{
  "num_hidden_layers": 24,
  "hidden_size": 64,
  "num_attention_heads": 2,
  "num_key_value_heads": 2,
  "head_dim": 32,
  "intermediate_size": 128,
  "vocab_size": 512,
  "hidden_act": "swiglu",
  "norm": "rmsnorm",
  "norm_place": "pre",
  "norm_eps": 1e-06,
  "positions": "rope",
  "rope_theta": 100000.0,
  "rope_fraction": 1.0,
  "qk_norm": false,
  "attn_scale": 0.177,
  "bias": "none",
  "tie_word_embeddings": true,
  "parallel_block": false,
  "extras": ["capped logits"],
  "init": "uniform",
  "init_std_qkv": 0.0534,
  "init_std_o": 0.0077,
  "init_std_up": 0.0534,
  "init_std_down": 0.00545,
  "optimizer": "soap_variant",
  "learning_rate": 0.00871,
  "lr_mult_qkv": 0.4,
  "lr_mult_up": 0.638,
  "beta1": 0.95,
  "beta2": 0.95,
  "lr_head": 0.0171,
  "max_grad_norm": 0.5,
  "warmup_steps": 200,
  "schedule": "wsd",
  "decay_fraction": 0.7,
  "decay_shape": "linear",
  "final_lr_fraction": 0.0,
  "batch_tokens": 32768,
  "max_seq_len": 384,
  "doc_mask": true,
  "train_tokens": 115800000,
  "max_steps": 3534,
  "dataset": "wikipedia_en"
}
Each number is 200 + 40 x the weight over its row's rms, rounded and kept within 0 to 999. Layers, rows and columns count from 0. The size before them is the row's rms in percent of the matrix's.

# layer 20 attention query, 64x64, rms 0.0936, rows 0-31, columns 0-63
053,266,195,230,215,192,236,160,192,154,181,169,213,174,229,144,192,186,285,216,231,198,234,220,250,217,203,201,258,144,211,321,225,232,132,234,225,189,217,242,226,207,223,258,170,225,209,192,177,176,180,193,160,201,224,249,220,189,219,213,98,221,125,152,293
063,242,232,261,208,204,266,276,175,224,198,212,199,219,150,224,213,218,136,300,249,218,194,232,219,282,167,169,148,132,164,246,240,198,211,232,268,245,235,200,237,165,245,210,192,168,158,170,195,233,204,123,265,264,240,197,259,168,205,187,218,176,213,179,182
064,190,223,195,172,187,136,216,248,260,200,222,149,242,240,255,209,172,252,243,135,183,235,248,204,176,202,199,107,214,241,153,157,167,179,195,270,150,167,250,183,163,207,186,156,211,225,163,151,270,259,170,262,178,238,234,188,184,278,200,251,151,215,234,149
053,144,209,218,185,183,224,185,236,224,238,158,155,169,220,239,217,138,177,261,176,214,146,167,218,177,154,233,189,205,180,143,161,243,254,197,228,106,199,159,119,108,249,134,212,177,255,210,164,242,255,166,199,269,194,170,253,186,167,255,173,231,207,237,202
064,206,204,201,230,183,229,219,134,155,208,243,247,224,90,162,199,225,162,240,249,130,187,195,210,231,244,143,233,220,203,203,258,244,156,182,103,156,267,219,210,200,141,218,186,149,213,128,185,198,233,198,236,197,186,234,98,196,178,160,166,157,180,223,210
061,242,179,249,221,210,160,120,252,178,194,173,166,207,157,206,161,196,135,117,194,224,288,188,221,233,213,156,156,219,194,138,274,163,289,212,258,197,215,242,156,214,190,209,169,182,188,255,245,222,202,178,223,174,212,248,212,200,269,216,144,218,105,200,194
072,174,278,174,160,231,203,191,273,234,172,223,239,153,171,258,184,139,162,221,249,240,219,163,146,214,172,166,188,158,145,140,184,214,273,210,231,205,174,193,209,192,268,224,241,186,198,220,287,235,195,224,229,217,248,212,217,190,275,271,126,160,137,178,172
061,167,293,158,211,228,167,211,207,186,184,222,210,133,273,136,153,187,206,212,142,220,164,228,177,190,164,252,147,127,212,208,115,202,224,251,270,242,139,162,224,240,264,263,217,164,168,164,181,238,182,217,170,205,171,246,181,149,224,151,235,177,234,203,167
062,204,173,135,248,246,249,224,173,167,224,216,131,188,240,116,163,205,182,149,147,168,217,248,189,224,264,248,230,171,147,269,161,206,247,234,272,248,142,187,178,210,166,227,186,154,210,220,152,178,152,123,172,245,155,177,201,145,178,178,226,198,246,178,159
068,270,172,186,212,122,275,220,177,205,149,203,111,209,200,185,206,178,206,225,216,171,258,172,134,215,168,242,163,206,131,250,244,201,175,163,180,222,230,309,186,239,212,181,212,188,266,237,183,172,237,192,214,207,166,196,202,153,175,237,193,150,287,218,279
088,148,218,187,153,190,198,169,149,103,254,196,195,278,219,164,205,224,241,213,148,143,198,194,243,189,264,212,239,126,218,238,273,172,190,197,163,212,211,263,209,173,196,208,123,223,254,180,219,168,230,187,194,202,176,209,134,232,213,230,207,308,198,263,245
076,222,195,223,90,210,157,181,208,206,222,229,204,168,211,239,182,197,248,163,163,131,166,151,191,261,248,160,240,220,279,201,246,175,124,200,131,200,157,272,155,145,213,261,201,221,214,220,208,170,265,177,177,184,175,270,162,232,181,213,220,245,209,183,271
104,235,200,183,241,242,166,258,223,186,212,176,185,223,129,237,232,250,232,107,128,194,151,220,275,229,283,136,218,235,207,207,259,178,217,147,161,174,167,151,185,187,150,242,218,200,215,163,141,155,142,228,266,207,154,200,157,166,236,192,218,225,150,222,213
078,225,230,176,179,216,168,175,191,294,258,204,240,157,165,148,158,219,233,167,213,177,245,176,177,269,275,211,173,268,210,180,185,241,266,219,126,135,195,182,187,208,173,234,230,231,194,144,192,208,217,123,232,279,152,178,189,210,164,294,165,228,176,211,176
110,169,229,196,207,202,251,152,160,240,192,203,230,134,284,150,173,219,205,216,195,205,213,140,181,180,214,180,200,201,189,226,205,243,278,254,204,182,164,199,166,263,256,136,229,185,245,188,195,239,196,100,112,254,166,140,242,193,225,267,157,228,245,151,234
095,182,177,189,199,241,200,179,118,185,173,218,135,223,256,214,118,236,221,132,260,211,174,224,155,247,256,213,200,171,133,250,203,147,207,219,164,173,184,196,171,264,187,244,203,165,221,234,154,196,236,163,120,207,129,196,262,158,208,216,225,195,301,209,236
114,191,249,219,191,185,159,118,183,218,241,196,210,143,136,222,160,173,206,191,204,245,211,168,164,173,280,171,296,143,158,188,162,243,243,272,231,183,163,174,121,195,196,224,240,273,174,214,170,205,224,188,156,142,201,238,204,172,202,224,182,222,130,113,190
116,189,137,269,249,192,236,275,132,256,176,221,180,218,189,203,292,316,227,247,230,151,125,217,208,154,195,139,228,205,192,183,216,222,205,205,187,165,157,259,193,184,255,199,213,121,247,212,275,226,210,188,206,235,220,169,202,168,190,222,181,198,177,155,191
096,171,166,149,202,211,154,253,253,227,165,212,193,226,184,143,208,120,171,198,212,230,175,120,232,156,228,279,221,190,236,291,307,244,127,256,173,218,211,248,215,219,183,222,206,185,153,197,250,184,155,198,161,153,199,237,199,241,247,260,197,208,190,168,183
111,234,159,255,196,247,102,175,305,137,198,214,150,226,180,184,193,222,196,175,241,214,181,227,185,248,158,223,184,220,122,212,135,198,185,149,217,185,182,116,190,238,232,200,171,115,151,199,190,194,198,198,204,173,252,206,292,239,144,220,175,186,232,155,219
115,192,185,239,201,208,252,203,239,214,229,160,207,177,230,207,187,155,140,198,256,228,214,217,212,320,138,199,170,182,214,251,198,211,277,203,334,177,135,184,206,204,220,147,180,174,195,189,231,210,218,169,220,245,271,195,185,280,246,222,175,174,140,238,185
122,175,236,187,236,223,220,178,318,272,222,190,223,209,157,254,167,202,142,219,234,257,175,197,142,183,214,202,270,201,251,241,235,203,218,211,193,189,160,134,222,218,233,199,245,135,244,212,113,184,192,159,253,212,175,197,206,184,278,203,115,144,215,165,224
123,198,167,168,138,200,224,224,132,230,192,233,209,257,266,227,152,185,217,271,266,179,225,243,188,262,226,152,147,166,199,228,174,192,163,221,213,176,198,220,182,129,222,282,181,192,235,303,200,228,173,162,192,171,208,237,203,222,196,111,127,229,200,131,190
118,225,152,170,165,230,197,189,179,224,229,178,254,197,226,206,207,229,183,199,181,222,137,131,205,142,231,219,215,180,272,246,167,124,235,203,177,204,276,232,201,157,210,164,163,119,132,272,214,246,230,275,150,115,201,217,222,209,188,202,252,127,146,210,196
119,221,203,204,203,153,140,221,193,156,157,223,210,258,174,238,162,204,180,183,235,213,139,182,201,224,111,73,165,231,180,203,181,190,179,232,266,228,175,265,243,268,196,197,237,201,218,219,217,131,196,217,127,171,149,206,134,136,233,184,205,149,247,225,164
125,239,252,240,178,156,279,153,209,178,218,210,142,214,175,125,166,165,154,190,259,236,235,227,197,137,192,224,234,191,183,235,157,247,224,195,142,257,104,319,192,212,169,217,184,220,165,183,171,185,214,199,151,168,158,249,238,197,182,233,206,168,200,190,270
115,191,222,169,159,195,235,195,163,195,180,249,262,148,149,155,202,255,116,207,156,211,155,172,201,183,143,225,233,195,144,207,142,262,221,158,231,164,177,192,245,162,278,219,198,263,221,231,246,150,170,189,219,205,255,246,208,243,264,130,200,202,191,293,223
120,196,175,217,146,244,177,152,185,169,163,188,177,271,228,180,188,274,181,194,111,192,163,236,278,135,158,170,195,166,235,210,204,187,252,168,217,257,203,180,231,188,200,186,211,164,215,174,260,224,136,240,141,199,195,123,243,189,202,130,141,264,200,244,127
104,146,213,206,224,162,219,179,136,197,219,247,223,195,195,145,266,107,216,162,276,213,148,201,206,177,249,147,192,197,172,135,161,200,187,133,181,237,155,158,227,176,183,176,132,171,179,260,178,204,158,231,234,223,240,108,176,207,191,176,163,101,227,185,181
109,228,265,233,103,218,192,162,211,113,255,177,174,174,178,245,234,164,152,224,287,186,142,154,174,180,230,206,217,109,199,175,224,171,180,275,233,127,182,202,259,167,102,192,176,199,180,178,229,240,204,156,199,216,196,215,194,143,188,204,197,232,214,180,195
122,229,209,144,200,254,178,215,228,139,246,213,301,250,158,161,211,220,178,200,199,67,222,267,193,203,200,172,185,191,263,206,200,247,169,184,222,229,210,145,195,251,267,252,170,180,189,111,181,198,171,229,199,224,196,200,231,188,252,234,265,198,213,217,138
109,262,172,197,184,228,270,218,188,196,227,203,156,171,233,168,192,208,180,108,226,265,208,230,168,255,225,141,224,258,213,197,232,289,171,247,161,235,129,155,237,202,172,254,212,170,242,271,220,198,282,216,138,218,221,236,172,178,189,228,251,234,198,248,153
# layer 20 attention key, 64x64, rms 0.1, rows 0-31, columns 0-63
053,287,177,198,290,151,208,203,169,210,199,220,205,241,244,165,245,241,206,249,261,215,274,212,227,216,157,172,303,204,220,233,216,318,176,218,204,200,206,223,257,203,145,248,192,145,244,222,174,198,175,185,137,168,153,159,211,188,190,199,194,260,184,234,213
062,172,206,229,224,156,205,176,160,228,207,266,192,162,115,209,210,181,183,219,233,204,83,199,269,186,182,192,212,188,180,204,262,171,215,255,246,192,239,217,250,116,207,275,198,170,136,159,269,228,180,177,248,132,241,149,246,189,189,163,187,186,137,220,197
067,151,244,203,200,201,254,152,258,272,130,191,220,182,175,128,190,185,227,195,116,164,157,199,236,204,211,221,170,241,300,113,233,216,182,157,260,185,144,236,152,224,241,161,175,209,177,141,236,196,261,222,244,246,252,237,215,189,196,162,204,183,216,195,226
057,187,247,183,151,254,209,187,286,197,167,185,235,202,179,210,153,203,145,169,218,200,251,175,158,206,186,213,193,179,231,174,164,195,171,182,218,280,167,138,248,136,217,275,209,290,285,219,180,170,289,187,175,253,123,223,166,153,217,212,178,220,258,213,198
062,227,197,205,254,194,162,211,188,193,204,195,211,150,208,240,163,219,234,231,251,163,146,204,250,275,190,111,202,252,139,263,223,154,174,234,193,211,215,234,215,272,206,203,213,128,164,180,236,200,125,207,249,163,220,236,157,125,300,174,153,164,149,186,200
071,226,316,174,229,215,226,151,220,214,243,256,202,251,210,263,159,151,182,171,177,163,215,195,228,237,212,205,219,134,191,207,237,195,153,151,178,115,207,198,186,166,195,275,197,176,210,138,291,201,228,245,272,139,175,243,164,232,138,228,179,211,226,177,209
069,204,288,181,151,237,202,152,184,213,238,168,152,223,138,218,216,144,176,235,210,167,251,186,177,218,187,217,144,174,211,193,219,207,223,164,232,154,210,249,238,94,222,129,196,128,249,164,221,242,264,192,243,130,197,168,256,234,110,237,225,190,214,207,203
065,153,125,203,210,247,244,200,176,195,147,216,256,146,170,140,276,186,168,141,212,240,218,203,179,165,226,204,220,219,269,171,139,188,210,229,190,248,229,163,234,215,158,156,214,213,194,257,177,136,209,220,216,115,227,168,296,152,233,134,180,257,205,242,200
077,238,120,187,220,200,242,219,199,261,168,246,285,190,260,104,226,198,205,144,141,178,164,210,185,147,181,292,223,256,208,180,209,202,167,222,247,275,228,202,178,268,211,191,197,240,224,213,232,146,222,182,161,262,199,231,201,164,233,173,269,238,188,232,196
072,240,222,210,198,167,208,253,165,143,189,211,153,228,189,212,133,265,237,231,164,174,245,171,149,242,212,257,157,137,210,201,219,199,218,200,196,156,281,256,281,170,213,238,174,182,261,197,244,258,270,165,219,190,226,256,221,186,171,191,297,220,128,210,186
100,188,188,187,220,220,246,197,209,234,190,198,207,196,215,134,181,199,174,110,144,184,116,187,134,239,180,239,275,284,181,208,245,157,211,219,149,275,254,216,148,227,218,242,206,201,164,167,273,184,275,182,213,210,206,204,159,187,275,194,255,242,239,199,254
094,241,225,170,108,228,200,169,237,151,211,137,205,168,178,154,169,163,219,224,153,147,192,189,230,181,199,229,240,183,246,176,242,219,185,214,249,223,212,256,105,136,254,151,178,209,206,116,227,279,243,211,187,119,160,232,184,199,123,193,178,193,237,177,176
112,195,141,138,213,215,273,200,235,148,194,249,269,237,213,187,182,153,183,92,174,185,176,171,207,237,213,195,200,236,201,245,213,233,235,107,197,326,175,118,202,195,203,201,195,210,193,162,210,190,222,177,241,267,234,241,163,172,199,181,223,171,133,210,213
095,143,208,221,191,193,192,225,198,237,218,179,252,243,150,200,149,252,209,144,188,243,141,201,175,231,238,193,145,232,206,189,257,218,179,233,205,270,308,160,245,263,198,249,172,227,155,250,219,161,220,259,156,220,190,261,161,194,301,192,213,221,169,246,249
127,214,148,161,228,221,261,226,127,244,153,240,273,159,288,161,237,183,197,209,122,185,154,165,195,221,253,300,210,227,210,237,175,192,205,230,193,211,202,240,247,242,201,236,196,210,221,190,190,210,167,121,164,282,241,202,238,179,231,205,251,248,245,238,191
091,210,293,200,295,177,170,233,218,204,214,190,255,176,219,237,178,152,156,157,263,229,234,171,205,181,172,172,235,200,103,218,266,214,186,227,177,189,154,156,252,248,174,205,196,198,204,245,172,158,188,195,211,220,175,253,206,150,234,301,160,244,147,130,200
114,167,251,238,222,153,165,139,242,223,214,277,151,166,203,234,170,210,169,149,183,252,135,152,174,254,222,158,291,220,166,188,193,239,218,210,193,150,168,202,122,243,200,158,230,188,120,191,232,261,213,126,164,195,154,220,199,165,219,213,125,242,187,182,208
104,145,174,240,158,193,211,210,209,269,223,237,264,212,188,267,206,226,159,204,222,233,154,166,206,160,237,184,229,143,251,145,232,145,179,273,207,177,149,231,261,201,248,223,245,188,255,274,225,285,191,290,225,210,215,172,212,193,209,215,225,183,214,107,216
095,167,183,200,217,244,140,181,207,259,224,208,230,201,264,143,211,135,244,210,173,155,240,211,347,138,220,238,253,236,254,253,203,183,174,190,227,230,228,192,221,222,151,199,122,160,162,184,203,130,202,180,227,171,212,160,220,248,158,164,154,172,201,228,213
116,283,176,218,228,191,176,216,287,198,151,160,179,179,254,171,207,231,152,160,210,225,199,206,170,278,176,150,156,186,265,212,81,161,176,179,240,146,179,197,196,226,266,209,215,224,182,249,293,169,193,295,207,198,182,224,217,221,229,204,251,199,208,190,189
118,242,151,229,197,220,235,178,259,230,225,169,166,196,238,208,226,217,243,248,268,133,216,122,182,249,213,140,178,190,177,256,191,210,231,180,233,121,128,200,306,167,216,205,153,187,169,254,207,213,194,154,201,292,256,208,205,248,166,209,170,171,160,198,165
119,159,212,220,243,189,205,169,285,223,221,151,168,231,233,251,198,243,220,239,247,236,158,226,209,206,129,196,253,246,222,215,202,161,241,236,246,183,191,149,224,244,162,221,211,216,236,194,109,131,196,141,213,232,142,236,229,179,285,261,251,157,213,143,246
124,229,217,204,137,281,215,159,127,221,207,154,222,296,275,253,129,261,190,215,160,163,182,198,198,186,231,164,238,195,161,214,183,177,192,186,173,200,218,232,177,176,186,253,188,218,157,300,192,211,218,137,170,254,202,186,277,207,205,102,218,224,202,201,198
111,209,176,227,174,174,211,179,154,207,178,155,221,128,245,147,137,215,326,241,243,180,204,247,278,173,182,114,193,219,188,157,216,173,171,277,205,203,250,167,148,242,240,172,234,143,158,230,177,131,164,203,179,175,217,185,171,213,155,178,229,211,163,235,205
121,175,161,219,223,170,172,186,183,176,229,267,213,203,244,248,179,188,189,164,209,155,210,261,184,251,201,167,123,255,245,255,216,182,274,195,197,173,182,230,233,226,144,175,161,150,207,259,161,187,182,231,178,180,105,185,164,184,249,106,203,250,270,211,118
119,185,207,139,193,213,282,111,219,160,213,194,168,166,232,215,224,182,175,226,223,271,220,212,224,178,211,145,180,168,252,201,148,180,244,225,221,225,85,251,148,267,189,220,135,173,210,223,188,196,182,182,147,202,176,247,156,135,192,216,226,122,194,199,276
112,222,251,171,119,243,215,205,193,207,203,276,177,190,268,169,307,250,223,159,190,211,176,224,212,102,206,186,183,265,173,196,241,177,267,141,280,177,214,210,260,151,184,151,148,245,247,224,206,247,185,186,207,208,224,189,165,262,155,205,187,213,176,194,200
116,172,202,231,181,235,186,167,205,195,163,173,240,199,105,267,234,213,256,239,216,170,278,275,223,182,178,181,187,154,233,176,230,248,214,213,212,217,222,235,222,175,203,184,219,247,216,177,252,214,213,214,253,219,132,236,221,182,174,236,92,251,135,122,124
103,196,213,316,222,323,236,131,141,222,177,188,224,225,187,205,266,212,221,236,228,172,172,195,175,228,203,179,167,230,178,135,135,236,144,172,163,209,161,160,234,206,217,196,143,237,239,218,182,154,221,170,233,126,226,120,163,214,175,182,203,192,243,213,202
110,219,131,216,180,197,225,159,220,211,101,162,183,93,209,211,180,147,176,120,210,152,194,266,189,239,234,246,269,147,150,152,219,234,284,232,181,224,142,146,202,145,162,214,211,188,205,199,162,227,241,158,143,160,189,160,205,233,209,192,232,201,192,192,208
113,252,222,131,264,277,175,222,276,134,263,193,248,258,153,188,164,197,212,155,201,158,230,254,221,200,222,176,202,261,292,166,252,251,204,151,192,173,220,213,211,221,303,202,202,176,230,174,208,250,177,167,253,196,227,155,171,182,211,232,213,174,212,163,178
106,204,155,203,193,209,249,229,222,152,171,212,145,202,243,242,237,239,136,153,253,233,289,205,226,236,185,172,215,242,206,242,273,247,204,212,169,279,180,215,217,200,191,160,155,144,207,270,217,164,246,197,157,269,229,216,290,168,133,163,226,239,249,194,207
# layer 20 attention value, 64x64, rms 0.0975, rows 0-22, columns 0-63
130,184,147,237,230,176,198,185,216,164,226,230,167,170,184,232,227,209,197,184,216,172,190,170,287,206,253,221,130,180,242,205,154,140,154,214,160,143,147,136,290,246,231,130,186,189,273,167,234,166,141,209,179,215,214,236,229,209,147,186,249,199,279,179,271
093,155,211,176,254,170,159,238,187,205,134,305,181,181,206,231,178,209,262,219,182,200,220,137,227,135,199,235,190,190,212,175,201,199,234,198,192,151,163,193,151,248,154,260,97,179,170,214,147,222,285,253,245,233,129,207,191,172,165,181,268,170,219,184,175
104,227,176,134,257,173,164,198,192,298,216,239,184,180,226,228,247,250,191,283,309,146,239,213,187,186,296,164,196,218,136,238,178,156,201,239,161,192,219,252,155,173,190,258,162,172,199,159,252,240,168,223,234,225,153,210,190,164,181,160,211,211,193,228,205
113,274,165,174,178,161,212,202,175,208,182,161,195,202,241,188,189,176,244,198,200,234,253,177,213,165,177,165,220,209,210,235,136,200,191,217,146,181,180,159,186,153,224,266,129,252,131,246,187,254,219,137,211,161,101,269,150,230,278,240,218,129,162,223,147
112,222,241,200,216,178,230,253,166,229,249,205,178,233,213,242,193,157,151,139,159,158,226,166,222,295,197,188,215,241,258,132,169,128,197,153,251,183,198,231,258,180,202,173,207,314,172,184,190,205,239,176,181,160,245,180,234,176,180,240,228,167,150,293,234
100,221,266,269,229,183,188,247,161,192,131,220,273,148,182,257,180,173,256,166,223,177,247,266,176,205,139,189,299,209,156,239,242,149,211,214,220,179,199,266,130,153,174,248,183,185,162,250,254,187,216,174,251,162,171,200,194,236,239,238,194,241,204,202,228
098,233,188,206,277,191,138,233,232,215,183,122,218,216,186,221,129,227,242,164,134,267,201,263,163,95,199,177,191,242,202,283,184,137,187,221,187,173,141,212,201,158,193,210,144,181,150,198,152,223,230,178,190,234,167,173,159,245,256,213,240,239,250,225,182
086,214,252,217,162,152,208,121,189,160,216,134,226,222,183,201,252,192,224,145,182,150,234,226,214,217,159,167,137,166,170,129,119,230,218,181,240,274,203,191,237,185,113,134,245,187,181,218,168,133,279,218,128,172,207,245,226,236,205,220,202,216,164,186,190
127,197,173,256,182,216,227,190,200,206,192,190,191,235,230,238,249,207,174,270,188,232,160,261,163,284,254,174,158,144,281,191,232,169,232,129,219,193,211,232,277,308,237,145,174,199,167,173,154,170,224,161,170,170,255,221,215,159,237,182,185,204,135,192,251
089,237,189,242,170,238,170,254,162,231,186,175,170,152,143,179,240,197,309,263,145,153,158,171,165,156,152,170,225,215,135,236,197,193,188,230,151,157,137,186,167,225,163,174,162,100,212,167,142,204,209,204,242,214,206,178,157,151,233,173,259,242,234,179,205
109,200,214,197,241,145,233,187,215,178,185,239,184,174,198,232,218,152,274,210,176,204,190,236,210,164,186,218,129,198,191,219,218,258,189,230,176,179,210,182,281,218,215,142,243,136,143,239,176,220,219,193,168,219,217,215,118,87,176,204,136,315,208,129,164
107,166,185,269,194,217,231,220,200,200,198,135,226,256,290,163,193,203,209,204,193,143,282,167,163,182,201,215,256,202,204,169,251,192,180,281,206,218,242,237,207,175,238,284,150,249,178,274,149,303,203,197,226,181,147,201,181,206,233,178,172,148,166,253,196
108,232,173,243,233,224,188,156,203,205,189,181,183,265,183,173,184,169,198,140,210,222,78,207,144,184,179,194,207,148,196,213,291,227,191,128,238,202,124,125,257,174,153,157,230,166,187,198,218,178,183,130,165,167,237,205,212,111,245,208,170,208,176,179,145
089,252,185,218,181,259,157,116,179,246,166,275,86,196,256,195,249,242,179,143,141,255,185,254,187,155,225,171,155,256,191,212,242,170,197,138,249,191,238,203,204,234,164,251,293,217,175,205,183,215,196,194,216,198,219,161,216,194,179,237,243,246,180,213,202
122,279,244,236,220,277,185,185,231,180,200,135,219,117,244,182,123,239,231,193,194,276,204,164,157,191,139,193,201,162,230,154,216,214,209,187,159,296,216,268,190,216,178,190,237,224,153,259,230,208,166,208,196,153,236,206,188,222,164,274,197,235,157,191,135
114,119,115,222,191,190,186,188,188,233,225,246,203,199,226,190,160,218,206,105,202,168,208,237,203,205,281,169,166,221,206,200,247,156,210,95,198,191,162,188,180,212,243,179,209,259,215,241,192,124,263,208,166,190,192,169,256,185,222,141,180,252,177,151,297
095,167,141,192,197,241,211,161,154,256,145,206,262,163,212,174,222,253,280,206,224,208,220,224,213,198,271,233,169,245,222,156,231,135,201,177,232,193,177,202,169,238,249,88,173,163,246,155,200,196,218,268,267,180,194,219,178,208,151,183,130,167,265,161,226
105,180,164,219,255,187,252,207,217,173,122,171,271,164,148,147,177,274,305,228,221,175,247,280,228,166,159,196,178,173,208,208,176,210,153,256,162,98,202,204,162,170,212,170,187,161,206,234,223,214,203,177,189,260,247,202,166,190,248,218,237,194,221,270,209
114,200,132,202,204,218,216,195,193,203,222,181,221,223,164,220,170,244,216,275,198,215,164,200,186,107,272,168,159,246,158,272,135,206,178,159,166,154,167,198,138,184,124,182,209,223,237,202,120,194,188,267,173,227,205,254,251,149,118,222,241,143,206,214,164
092,137,187,237,240,277,89,235,210,182,214,219,188,139,168,221,124,194,204,214,181,183,254,126,212,140,157,160,210,201,166,257,195,197,159,263,250,240,192,167,187,185,214,181,242,163,202,113,198,254,185,176,199,205,133,190,139,205,277,184,222,223,215,182,185
099,156,171,240,257,170,255,228,230,223,153,207,114,251,176,213,217,175,253,169,178,160,207,271,183,220,239,206,290,257,165,171,195,179,278,220,189,219,237,205,153,176,203,170,161,186,236,195,220,206,142,167,99,240,183,167,149,224,109,195,203,181,196,223,158
123,184,198,222,131,117,225,246,206,205,154,197,204,188,228,161,217,157,180,201,221,175,303,202,219,216,202,143,225,166,180,164,179,133,253,231,176,251,188,251,187,139,228,219,135,201,175,231,198,193,112,195,264,255,153,251,221,232,280,226,229,149,213,187,141
099,275,231,177,227,220,190,184,182,198,134,202,191,229,168,225,183,259,203,194,185,200,204,268,154,168,218,244,197,137,228,247,161,249,239,181,177,166,197,186,194,200,165,205,297,192,159,173,162,278,189,200,138,179,95,169,217,241,238,193,259,136,213,168,107
# layer 20 attention output (transposed), 64x64, rms 0.219, rows 0-21, columns 0-63
121,253,156,240,187,188,182,148,197,188,251,131,210,254,117,164,191,248,222,223,190,199,179,192,189,192,189,139,232,167,214,184,177,174,147,231,192,210,264,208,167,156,198,202,180,218,174,229,226,234,204,267,182,166,91,224,144,261,211,164,105,301,210,232,213
099,148,231,204,191,153,143,150,214,194,243,166,186,251,199,225,190,233,167,219,180,198,220,229,150,221,214,248,212,165,162,205,204,183,216,154,241,178,252,135,145,163,257,194,272,193,222,153,177,154,154,175,158,177,323,200,184,252,257,229,153,174,93,202,189
107,148,231,136,124,209,175,161,209,152,160,212,274,225,171,174,191,209,202,168,147,211,225,158,253,183,149,223,181,176,219,149,242,249,207,253,159,245,260,229,162,176,210,286,255,226,206,205,203,255,192,182,225,162,259,247,158,197,204,238,241,120,203,115,197
104,170,240,208,233,218,214,321,189,204,179,202,215,172,167,233,151,236,195,171,222,165,168,181,197,219,237,206,236,264,241,185,180,245,155,224,210,238,243,190,193,232,182,213,233,266,242,192,244,110,225,209,193,234,273,192,226,252,261,336,183,186,173,180,239
110,143,112,177,244,180,240,228,244,189,198,168,206,192,277,234,154,230,245,140,203,271,220,249,202,286,180,157,148,222,230,242,211,241,226,207,222,191,252,157,168,239,163,246,124,195,193,252,211,177,165,249,253,211,164,225,180,218,240,152,138,150,232,214,182
101,177,225,120,189,213,171,207,222,193,215,258,253,178,160,251,202,151,246,220,293,198,235,173,234,199,293,145,129,155,168,163,169,244,229,208,273,211,203,202,267,158,246,261,193,190,239,161,153,172,227,190,213,211,256,203,187,135,175,244,150,168,174,230,191
101,218,215,231,187,256,207,233,164,213,225,221,227,230,154,279,201,194,232,182,262,176,99,165,175,258,207,189,230,169,196,196,173,233,235,174,173,224,208,161,235,172,164,157,335,161,166,194,198,107,177,211,246,193,217,165,179,218,187,249,220,159,188,208,297
093,175,93,200,251,232,204,197,229,131,163,234,142,154,218,249,259,230,154,238,222,194,233,233,243,214,149,201,229,188,170,231,226,223,127,142,155,220,237,184,260,200,233,185,163,195,221,224,176,148,249,192,240,219,167,94,233,151,174,196,173,228,255,233,232
125,159,166,229,224,170,105,154,258,258,161,226,156,186,272,150,177,222,260,222,224,228,260,173,230,175,186,185,182,237,209,222,162,117,170,260,196,154,239,188,163,223,158,197,252,169,184,282,265,186,247,219,180,174,155,219,224,244,166,153,232,210,262,211,196
091,158,242,116,173,216,162,212,190,227,235,236,185,305,139,191,134,230,229,255,193,219,196,161,145,162,192,189,239,172,168,225,262,157,238,224,217,168,175,191,181,161,267,221,241,274,287,198,192,140,217,116,235,173,179,165,201,145,209,215,169,225,188,189,206
113,173,239,227,183,252,216,161,152,198,183,219,140,245,185,190,158,246,164,191,232,211,215,285,194,158,157,232,185,130,211,204,187,154,176,145,212,181,265,186,148,126,166,156,276,257,206,134,187,201,232,215,213,195,196,176,298,243,200,136,196,191,289,207,218
111,189,191,143,288,180,215,172,228,247,178,237,190,173,164,168,198,128,216,192,201,262,198,150,187,237,179,217,163,281,199,230,203,261,185,140,164,276,157,240,135,228,134,211,195,183,239,135,202,95,157,202,212,188,270,259,200,186,206,233,196,187,193,160,224
104,200,171,214,209,213,237,259,87,224,148,219,150,212,225,185,169,239,187,247,282,195,281,137,188,218,189,139,205,205,224,213,246,144,235,220,253,187,215,233,188,227,111,105,230,189,190,209,172,224,286,201,178,179,192,159,184,167,141,178,203,196,173,210,167
097,158,216,132,170,185,205,185,112,177,172,170,202,200,234,315,209,199,172,209,196,235,175,256,195,208,220,224,241,203,244,228,176,142,218,235,173,249,247,197,162,230,176,204,185,89,228,234,192,212,202,192,164,186,92,256,190,181,226,143,287,167,202,211,173
120,231,206,137,217,153,261,230,233,171,232,197,211,172,238,196,190,175,232,177,255,184,173,274,224,148,188,147,195,160,130,193,254,170,187,198,274,264,161,189,280,210,128,172,222,126,193,239,160,150,190,143,218,167,169,163,262,217,216,273,255,225,216,174,203
109,186,164,229,246,231,166,146,144,233,139,182,207,196,205,213,185,134,215,266,187,159,217,170,289,216,229,255,227,166,216,286,183,157,190,204,192,139,271,200,234,198,151,280,134,137,143,170,238,198,215,198,163,199,142,224,162,218,203,151,176,166,147,169,209
103,234,209,152,240,204,124,112,233,206,230,163,236,204,166,196,192,177,207,210,182,136,246,251,226,166,98,231,210,237,206,211,162,186,240,214,194,258,194,114,159,136,197,249,192,172,119,234,185,173,204,174,207,258,221,209,175,208,130,193,207,269,169,140,160
096,214,218,284,168,263,178,202,221,227,280,300,195,178,103,157,187,162,188,215,200,210,179,204,201,233,287,189,285,179,190,202,217,181,190,270,205,254,161,170,226,125,174,194,262,188,232,205,168,209,221,151,239,229,190,208,213,200,209,174,167,173,257,131,171
108,240,233,185,147,244,191,238,309,174,191,208,201,227,153,217,239,235,209,222,157,199,163,180,113,181,188,242,259,177,301,221,306,163,198,186,234,184,257,149,206,161,167,234,221,211,203,242,214,171,168,155,237,209,195,223,155,261,144,211,234,171,170,162,188
095,158,204,139,191,254,274,195,180,164,140,168,195,260,190,180,218,174,154,218,284,141,171,201,162,186,256,153,233,191,108,199,143,199,218,172,131,182,130,207,253,142,181,207,260,259,178,226,198,151,151,255,217,189,217,208,226,158,200,201,214,197,136,185,243
109,232,209,191,310,223,180,210,178,224,213,177,244,153,208,231,221,168,158,195,223,248,166,206,172,238,175,164,195,219,195,198,252,228,198,186,199,85,225,121,113,144,211,254,157,208,224,137,145,300,192,250,243,203,235,164,221,186,173,219,251,197,204,178,224
123,195,178,250,277,242,156,206,167,234,137,182,255,245,184,212,233,192,206,164,201,228,165,204,169,156,228,158,187,221,184,192,202,294,181,210,252,274,192,186,209,277,302,255,213,235,201,239,187,175,191,213,203,138,247,238,161,207,234,284,149,140,218,204,159